From a checkpoint of a small transformer trained on Wikipedia: MLP 384 SwiGLU.
Each number is 128 + 32 x the weight over its row's rms, rounded and kept within 0 to 255. Layers, rows and columns count from 0. Numbers have three digits each. The size before them is the row's rms in percent of the matrix's.

# layer 9 MLP down (transposed), 384x192, rms 0.167, rows 59-81, columns 96-191
095:171118181115145133113150119117146117158068121173108148089161170110123123091165165150120142163131103076127144155184114169098093119081129161193149187114122152141124075141129126168118164118188148126146157126126139062073150108158183118139153148138061130159090080119137134107170108124115156123
094:089172153163120142116093144111112136147134128113099162132072086123150098148092105177090115150116129096069151132187157190059094099161067133134178075090106113138160079075090105099163187085138117097131148154071174157151096161150134118124126112131083152090137145152195119144124125068137051104
099:104099188132105147154096150165136108122144146142021114024153114169091122201137145123089142152118159168196129087115097170117144108136188134144167158107120105085114184107163111126173109159130158090145094181161109156128161162152121133113135142148157175141132171184146125106119141148134091108
097:132078185146103119155171153163170113113127117081113069134083162202148146182162148085147079136163127115124139113117170133108156147147175093238136152149126187132103107114130111134177167148138157113073155106166123104133133193124157130134106133170116141096176121133160090134080178071147103136
057:122137127140135141126172136094147084135208138160153140142125134101160162178071111090142113186133158160103209067133081100169150175151076133131034138119121174109153127122096113099128107125092122143133186159178131112127180069110073188086123087122121109157073180134131082088107123164128121156
103:160132146146051142176101164114108140078172114124105194141136173143161098087104104086130133141139047084138106127104102135125081172153133113187084140130120094108095183104118097155169086116179092135107136097116211119104112087148073104147139162156108120090083169183079103107110119105073172143
087:172067127151094120175141116110114132094118120128122115158154144070211100102120108104122182158138141076111189127219136187108079132100153044134163176153166180132126119157070114160098160106113097180126134054147097158117047106171124133138134137123111119123128095101141118140167068128126134175
089:182089083169131113169138053123077131140093100103163075171130080108211190135151161141135138165158160168148202117087136126079147108143127108142167122160177158077121144133153166078075119151114122110164107110139087117131080168113146160125156143093134094086156177175147128161124113129138171131
097:124110066145132139173134113142157104087145110148116075122145113107122114074096150137124096163161127124096072136123146155153128116126138098150121130099146096058107093188162117107111119118105143119182095097137197095149148129175151079072177112115166067087147090187116078125152097108098141149
097:099110088123115131096172212137149171057153082147098101152125132165149173150109110153155134093164141155100097142150126130147123077145079107154091106121108159167129179139128127127175119127156119118061170085086098124057137143087171096129102069153102192132165130089144147066160118061147068122
094:173101138121130134162092202147165195123131118152092155168110082154148141154091150083144111134128141134150118154171101143140134150118090159075043068118098111179178130150165136114167111134124150136166121154156112195157192171189202132155140113113167153136152128089107090175158094164096110113
101:142091097165153137097118122104144096151096109126130161064157088181086175095076130126149104165138099232046080144126134045212109133067144081123118084130107098109128092066106139112124151127088153115134120126131108086161146096093165213106103135130106157135133149107117151094126080078083156150
102:158110171155131150078129069141131113174106136151124148084113102109121108172128098149117116181130133128205098036123074138184144104153109168122118164188123076097207148133078094157091109105172083151135112112096111140050124118150130129090101065084086146148110064116079101116135122132194126172
089:130091135133171116162176097135081154127088084153129140168079149176127074136176136131102132138125126151125132113156091121137114166118099086139103091062123150110072147184118121171125106133140115147153108130118113154142064108126108128082100118109122132164178081093105130160136097162107186167
106:081137079144087186148096093138154065167128137116166123126143128134140168111114150147070124077170127168112160108143138160152130115120112102072100155147126148069170179215113098122127157179149176092135117155141134141161112171090147122108138097130226099141096135124110108142115158133182165150
095:163144129159082108148149116136099133098076118119081092164153058127138128158041134152129122154130166101059127092114122131124116139182147105046100194135104144128142177136131116159165147146170076115136106098099130112171101108206100095168115117092060072063183144091148142096130136152162153106
107:078121176148122195162131105061148124162103080191132169155115164130114184132094081118122147120104139144081067122132157135105124129089156138084123145108071162125132158101107139071170113164162082105130146155135120133140074123165091107124063129078080124164166167119104116165112095110114094155
112:120124175098132162133085117108142149104112146128124135109129135146068135172143099078151136050112136167139144174086124119105114108127066200129128141152132089107123148100087146152175130180112157186135134163141162102125126157094157060107097098124173064086166132142157136170100120164179118137
101:150099132131115168140075132141160126135152124127145157126129104155098111217112162080147099108175152129150143166154078092142105152089098141143142197164129120151114111118126170104028184135074141150112119180157112107127098104141099061116083190131122065072116192148180122131075102136158135092
097:102190167123142160113106129151170068184110092167154119200158147118122137129080133133143125105120093105092127133176113130146147171110137167107170136102102127122176140145127130145128129146134154117078149142070133148106185142148121088138115128081195101158137118062125127105092143125099117135
088:103095136132133153163147148142166118157138171140131059112193086076105155107123167133095179155111123108087070136153187066101132170057127072156131170110179126094128087108090106108102133104075126153122136114160116164105165157119098065131121122140168182175156074106177116134119137193116143140
108:121164087092069069111115089146105114083135168178125100095149139173153113174092136147117089068129114114115190108142159170068142119173091052114134163104114117102116133110117042175110103162115142140133137088092127164134159122160063150103144162118093132123131115145105143178067119126115118100
089:079122126094165118136112151130157142121144158079078075124170103092072134135150116161115115106103079157103102100125135109157138124135173094117136100108139080124120169138188124135112126146178095143107182152173158067086139111120124187185130152154158112171119173096151109137151171150129113125
# layer 9 MLP gate, 384x192, rms 0.231, rows 60-82, columns 96-191
098:153082130090143094121108126072116134120146154103145196184098092154120093102138120192079134179139113087074132088129117101117095071105143077134127121135147163139132136185152137098145129167124168081179050107103186069164199178079125142150163161183132156170108132155097162150105175125087131127
096:107129171107104113113080106115080159192106073110200096152156112135147114123129118085153179082181165229104122135119099130141149104119085162146145111144183121130128112148112170131108092082158109125106148088069141095118125182136086142107131131122114129162101146181102174125132131081123119199
098:157191139105165125136092170175188082126109142145059124093164115174115103083155138161106134109103101155139128173123169099103108145055139114176081141169128095163107153112088076096099100114207159148082095107142079121171097116133132119131111152108194141148134122167178113134123178075127161175
057:141120100105171148106094142086118143155131152041143109151048168154130166102120063130085105098109095078125114151099127094078091091168089172102150134217156164154106115124128121161105137130187167102094106162102096118049094107132213093181123129101128108117213144094113104130090112107197145113
109:082111108149155155096164055061142168093178148129048168129116072132104145141184152116129156104167150166133098117135119151121165129076141114102168147166133138121102121120077189112104099123127127161097144175155135127165098156185151174150180131138130133161097135090135128115117181124094137102
089:131110163154099124107144142099183091164165053160081150086129162092135096116117180136132097147125065123139130127162112120053143117083154136143093105133097158204156179106147190139145130173118139145111146110129103182135150172128101183153178203120119168135172117162172063086083181126121139153
088:062161141124090134038105161112157061126146093164065104131148140152130138155122110167121125135112153048133120137166093130135124140084138137113108085118148140175120103107129076175148107104164106180123137136153147170161116090153110122183068149109100141136194122092080113099151128107123123142
100:137141105116161099170071127086135159140153099117122180138086202129124202165189107146136061102133134144114165063158174174198144095116057152100145151136135108177129174104130067144128116122134128109135126152184086114093156112080122116156137110162117113140148157063159110171123155121190109115
101:164103150136129178121137170094159171141089168084144165201142145130135100076106110114134104120121143167051115145127139106162053136113170163111081106128130122151145068145191116119167109115134123100130140109135097122102081179102108117132066144087102075123102148100177146110098141159114123093
094:141134085073155106116097114102123151109172087134136115132159137142087076111159157131134165149115116137131118154137110095142149147109139145159097127101128113165125132127084180109156157164152142158088168121129128146174163150149159137124166143176121198176138077130141139135097126118103192156
106:141077065119150094158161130070123067112132095199146163160138097056065151113135131137102131133129188100105169102157132101145073115144128086094161164148167134090130113152116128132138164174151084108095143088136114128146073101131148149131145190093097109191130161120174140144121122164150146078
101:112129111117125143067142171059166151096091203121092105181128132118158111156118108152121113090152149175019138180144145170120115066115116148115184182111189133121093093133100099144125087143148142148131171143156111077183148126125125158130145044159153147124157102172098139135110103100104072135
089:129142151101132167149104135174115086170080139153119137104221146166098126081085066113146125156116145120209087196082166086108114142188114136143140181127086130144153166147091091177087163112216127119132196072106129137153122123130075154118102154108144091111110105117114134108172106142136165056
107:154146133137209105149119110121114166133121109137119143142135104092085157089104149163176153126090182129166121140117098098079125073122159096170143203140098164090168096122078138137144129097114094139127106086126118151125065052069125122105088097133100048177197171186074127119128123095149104110
092:136130143104085084125163114109057162071108103228096121165129182193123125139108163186168145182146150179152096074105097146123121171116071154024110131139148132087112099141151140134106132102133123132096118120178147132116110136134117091155155125161156116143122080121148126100124112118080186152
109:097132095146154126074079144146134125197047141107128088161180119094124125143144158135152104141119153127131120073131147147128116166088110121152113134170144123160125147146125145133149125155103178159054137129115071169095212138130146132100126176105103127106198154056088156125152096154095107177
110:149098146116125149088072102087134109186115162179091128122061183122136119171112111119111122114157090140159042102076091098169140089139130166086112130157163154115156116141096083140142182111099138154111094166146107166114097089090186145163065121129168086145096147108177141090154154143104159111
100:085177130108125156149094072088155152096069151124153122112092134167123107165127129177105144151133133150168157107154103149089087205096192146153145121138140150103128115137173090067086157141165109229163194162086193127125113139108174110153122112200171105116122132103122179149114176113171147213
091:081174166198155214128082107137139161180103139091152158063096156166083134112123108130109117182164145094077165144125153124168141140116135173085122104111132111186125120099175104084135180117155130094089164101145176139123105160163148191169095149097123208122135100074083109152068092096096108148
096:125164197113125146135098120134124088173058149104118145123113172128098092131134096146124128093093071158064087130117128076116147154108126162125085134067115162180141130194103128133097089105190123159084127103132143130082084071087177113105121108119086086103109101098141117117155145075143144117
104:127123125165127166139065104140155112141114144099167173129185162131059156130175139153130083156160079164133060071086167153121086152106102159138135139146132109133212078125175157090040164147120171165148131170168155185111133139047165133104093145197109086126074156126115115091146148125129113122
089:106171159120116126129103187077109126121183145153112098146121163172047101115091107145139156165093108172103164109143112122073151117131125113142144124126121117119120164161157082158137121115119116109156140122196111158126142132159174182147110092107166141150101073101124149119168114092075095166
108:145173166067115137091093118128093167161106101080129112041153118113091105151095167162115144109148158138079117140056161089086171162085119127122143125175204162132119066155104153105122145152134157119119109140080121141132095145120136132118137131163084125070176165113110134165015185159134094121
# layer 9 MLP up, 384x192, rms 0.246, rows 60-81, columns 96-191
095:100112094189147118128173127137122122129169107143129085109089144151185104148113181136128105112108145114197120140144153130135158156116142129117071106101093140210094078089070112137127127173151166173125160151160098119146117132145159134158077114092092123117172094142081150107070161144129123119
100:114101131145101094144101122147076094083101150137092109139188112181160185102136156185121144132114109138114127108150108156209173209132135126115154071153136090126114170111137171089112143133115102096129096159102162144149178123148084146109142133155083100136169131097161125123069188155065133132
101:149147136156206105168103133165151126162149115133082190105171118106109160151114117170109104145102051127096142095116112164145123137174117104123154128167110115137078171170117073118142119090165189163191157111122129173125163119082164117157158159190132115143152106165129129097172126110162122251
056:045137094163107115193107153117101089136102061175127132150123109113108116173157158152154085132141133161135165103113120151144137151165164102150126119158121159109165174132153123101142117093067092088143136121135165104149144183124154129103112096155119156155076151151153076049137122160126142110
098:106184071113070136078075102048148162175089135098112128187145138152102068090127059092094187130099133112118166114128108154095124136076188107164120120141141158134079074151136141093145159158132083191125096081169119120169137142143132116084151125109131158127086148107124082109156158182079122139
093:171152112136085123132121143191138071136093183087108084126153113255104124135072127117107094136147118121132171117124151120090155156122175171148103085107128136159185075156163173147156136154072221116099152142131124121147103122126185078126096146117086111138145171097105110131093158191091091126
092:069169127086118162132105125127117089162111122135148135120146187229085138170113110083107147144157082103113099087129156111141131182108204107118117150094134090192122145111119144149196104125080118124066132110107170185196071100104088139102079174172138133103143112064132070133120103133138112129
095:120116131145132197114164089146168119120157074071113147123220166145133104132109155126164168148148104095153129179131088067153135113125103152115111117117143146177107137142083131091104149125071180125132168143105161118242104068098083079094152195120106087124146083152098132143115077072166145172
105:170060170188126138111112140087089161164111143134223096148160168163135123090093098092158166143145140160119078197150139152110106147159104105126208105146163106094144124124125161097158178071135106112093141060117155131128120148155065101131096167092151096119177154108052138130163117097122136133
089:149116107138191159128127173061146125096156138174154071153133143123125053176120177129193129155083115119206189069086169056082158081157112144146106099132166190138186101110140119153106185120131091206138089139176164107178110108099157102082106125130166110137156135137124139134187139111181136089
107:152125105126175179161184070110143094186133168090165133078140099126181126118129172130056125116071101130111162104097089119153094147163127134085129152134074131143081173117130105154102126109140154150140158113145115116111187110114084109053118169161143136110151068169115125103101076109080122166
098:172101103149135176132073054162120193140111108068095099117138096167101111146143128111126177169185113073132129059114110148161170125135140118143102084132125127155148162137069128097085097087118110131124136156098134145127146164119116151143101149146040115122077143110196145167137161142096141129
093:111178149081098218113150116105100086121118175096141179127072103111128117065126083167126123071142124090130118111145163185115090086123121180166126062116128106132159210077093099119160177135133188079167113108100119176125118138089097111081144108094190097163146092142129168092139154111114160119
095:124150137138153111104167112111107132052143159096174116131127113136147157133075185129132125168118121122136070163159108194133110134151109066081117062133130076131147202137112109114158193116171139087129098126152115105162179110156135130188168130043169151148112130045152147103140148098152119177
096:066141206158149082153152080136174195074119107131141156149134130167176190142166109155109122111099105102129135139117129105111114090136107145147132144113128109065126106062137095171063145130081104081097140124134165084147141210088108134119073111086151097139081092109133120116151149116132098158
113:138136115135104165161126086114119102126112170113148123124130088142119144113112136095136089155116095115138205131157161136134096107113125105152095103154095059144109144042100153133140150189135087142142164115098154135123084127117070122089121138097105105163101123150128163074107140108153112147
091:140108112122091127104132105084138082179106159128107126094060160104163162192089143088109176108147071211161070065088109137142128152147133156113125147186124136110147137128124057141142173107111143163110105156158165149145092133113176180130045110097163056102112115136205120064149143137135116142
105:123087120087161127179110118109150152152163132091083074147143195158132195134159150092138146081120104147101109106057168120143103094119116141123114185145100190143112117116183153108076171079103075108100119109178127115170064133087134061158077136055090117102093087110099110133158129122138072066
092:097122163195119101149198136118174111171175158125121118149083086185081129134133153099082072119139120116147099194110146090100090147200126172148158106166096103131095148172129126133145062149109153159149131118085173145058104102091154109131168104186100080106159139142124094076140083112156114086
095:105131166158122116080121149157155162110132182189147134172196082106152134118131184077172152119074115143134174106133119123169114089114144083125132106114099110091145184106112189097154154152156101070141128108089103164165156134172133137083100108183123148104125134201063176116117143134135142063
106:137182184177159110172093074187147125157043107115138110133142091152092170093122132065129146092155111131151129123132110099129092166109159156104090067142067161185140139110077150101161121122167210090121123132164193170165174086078131130142127076133115171141147114110190165137122105149128140108
091:159112099183142121175208091158123100059121135067148123111136151148098163044114160138116126126117152108109096117129163129179089097134123106097145142079150144101177144104117116171138126109107110090103089163077090102159094171102121126112206166146079184072148158169129129114161113120148180098